From a checkpoint of a small transformer trained on Wikipedia.
Architecture: rotary positions, no biases in attention or MLP, capped logits.
Training: 292M tokens, 8912 steps.
Each number is 500 + 25 x the weight over the matrix's rms, rounded and kept within 0 to 999. Layers, rows and columns count from 0. Numbers have three digits each.

# down: layer 7 MLP down (transposed), 448x160, rms 0.115, rows 184-194, columns 80-159
# gate: layer 7 MLP gate, 448x160, rms 0.124, rows 185-195, columns 80-159
# up: layer 7 MLP up, 448x160, rms 0.117, rows 185-195, columns 80-159
down184:512526522526549483523519500520513535460502493487510528552498505516541483512478500518502478519445471497518534501487488518491490480509521485528442468502527487527528510488504498545478489505509531457470531456527477508506515533520466526484517495
gate185:485497461515475536550501512479495479536513513517507513538506493484468502534480505513503501497518501500485499495465482478515490528476500479516470501490537488481512458537448538468507475493484520545485529500480459512453527459499526487490485505
up185:495465518536473526550518491480494488527484533505492527525534497487508487507496522530499499482524528508478490454496477504520499533510458506491481496455533512491466463536464507496511460533491529501504539498530486507498518466502539476463523488
down185:499495468530487518516502514581465513497522492513512543515455502501482547561517485505465504506476510503510517488498496485494510456504530447474494483539472465536489501501523502514491494507496486507463478479517489477485465494521471478496488508
gate186:495520487516501514516535508485506507537482533476490462509536505479495492500518505499516479498470484519476497463479509548490549480454450464498484505459491485522481499474468499534496492473530533502495557484510536479513501513497524518512491490
up186:510466541479504498513489500516529477489475487535508492517572456526493525490457508489488493513522495510513495506496478519516486532511484497497508552524492528453528502492485517461501516504510510490510482528501493490517530509530513561536536450
down186:550503474528511481516487518469475476491461511517509471486550495449462495521492546510499465519488500529530537558496530507523478476492464492520487514536488522503505490506559461464520487467556531487529490478515518500497477511517500521535498466
gate187:556544508498479460454450527507471482542528544444484512455476510520542519471479542467505540500521540508519536468515524477487429517525499476493484506477508482465507483500463530494499489472473499508516493546549503479524468467510533496471516477
up187:485472472442528512481523498513490550439477528537524548498467483496459511503489496541523548493502450511499508485501507523532503531492538511494504539477536544512472475456496488494532494501509487482474509464520473472487535477525532445516482520
down187:479509498463454485504526521446517504491504548516472545509522506499513485486505497497508452531508473484518509499507492526460466526502541500528517512433500545523482455551469485519467473533489451506498479518475489499484566490518504472512504457
gate188:535514522541478496485497548478513480481510508550509493527518554445448522508490551477490492512493493499490519488491525555481481496479471515485520457559509531524490518539515567486528498517480523514484487511508549474494483518513516486501498481
up188:447507543510490486497500494498520486480565465523465535495510515498509540512505488522500514520480488495503520517455505496518505495511520460496518490508448517468463511497521471494525497499454496460519522514491458502482524462482496487516558521
down188:488442487484506468469493506439505466489517491527480547507484525519481537473505480541521487499493473529495514444507510471486505504464484471533504485512526504484495471491496479510480480469490512481536520517523512521523494524499508497487476517
gate189:523519501488488527470517522472439533521519520466467506493493500489485458487523509528510489481496515519463509498473497498458436529504526480463464498467513484517445492538516481496483469491528499535494524480465529524449501564483447498521489527
up189:511525495517504555486511521480478497539543511507487501536503504534506489497455493499475459490475528522479485516472540495506489508546535481479480484487488559469494491534487503516484446505472506497479524452504499483499493487489460471484476459
down189:492520519476524525434483464598517496485488505479522494505510494504447512536509465516508497503486515487504509509512540492525496454516488495527533526519492480476474441500459504497521507529522494479467473516512469533509534510495515491542518491
gate190:525483475491504547465482515515520470475455479536536500435492495521506549503505490494490504472514525502519519468543525483523483526526468522527431516493501515524492472499533521514521480465491518524503469501481495500533450536513506501494496479
up190:489530504550488496497496479510518525462478513505502507457516528480487492525506471514508501510506497517520499518462481476522459500523496505505459528464508530507480505502528487524481525495527504525564477539465510554478477505502479470516475518
down190:450496516482522497504488485542459537484466483528522490475514496475486482481537509524506462490456530508535492498447512472496466506502489519449548489520492499532564470470504508513523516476479497463490521499498483499513563486475493497552486503
gate191:538475514506520557522499496509478534519456544545499500524491489494458503487499510498455480529494572519516498498506497529522477516566483480466480473488536486561495497497473517475494493506515508551522475498486503549511481535476458550498459496
up191:468518497500484484498498480498527547530522510495484507455546496541455480476466512525542497511489442491521477503433519489491554469451501531493493493514477485522522483515507478557470504469482465460499508494541499512517490483511546530571501511
down191:478531509501493509504512515436496512516529474483499499490485516513516511472500501446497530471495501476535479468504524557526512534491530520504485447488506506492559557511478505477482522493496525499527460511500480502532486478504481497469498475
gate192:526533532551468523521467459492529521464552465479553507441506562508514463495507492527507473427487458494542525479471475494433489472501490430506496520525507499485507529509557516494511495497487494534499494493468505534491485500513530524492504511
up192:516540470525467503519509464489492524490526473514524527445463513505486486476524506516520495467503524536536514487521499497499501520495533491469538553516506523480529505518493558473503504529516500531534513498437486515478467539497580488489473537
down192:502495470504461487483436484543499516463531504473484516510487494507519487484491499508477494487492503509475518476475491479446514476469486521502503546510460527509489492488514505509464495475473479501491550543525497492531486482501514511560511497
gate193:493459516507521516503498471505475538512483462459483502489465475566531527496540496486505520496497457517512476440496458483552485545512487489490473522518514515484513532505479502505485440484472521492528504518451522525519523492484495481485484523
up193:483469463502529488554493511483463531480534488477501484519493501526495483525450491502496557506470481550483474461489509499501512546494509495464501444505479459509529499491542484526457513460496498508444476490550483492511511504505498523485506495
down193:460544500477518466472477530568504504471496506481501470557521490516517496487496499482519486490499490513518493520458487486467472522458515521509493425482501487504481534472476501474490462524518505481470512519482519478532505519539493503460507532
gate194:497508534495539466551475582482485487493476448475499497508478495508468483475503519474496461515475480490524504467525505531510527542485501516511542530502489526507512507500490495481505479549517502465550528520534508505518494470555494536491496491
up194:515510422495526485540477560487483504445528475505444516522479484518492497483445451518497520486498544479500463482498479504506488499500508530500495471509531522496512489501475443511541436532541494495475489497479462494502475475508540539509497479
down194:501526473484514529574487522565489479508479454503515505532449516485506500492524483519510465521476500448497520536528483548518501470499470484526464505486468484508491538509534499526496512569532491464472535479499456541517480517546483536487512538
gate195:493452517468524506482528514491485493561478476478480478494499500490483503508554483492471516486494498512510474451519471498499504510499500572489570513509564511440506539503494505510538479515524488508472530494538573523544488473497542520491491529
up195:497541473482451522489468459498521469464513525500505533498490502509495477556463477526489474544498493482517509528491517509486465574491509506486479496497489509509536515491495463491459534566515482474478511522491481499524465532520499457498503539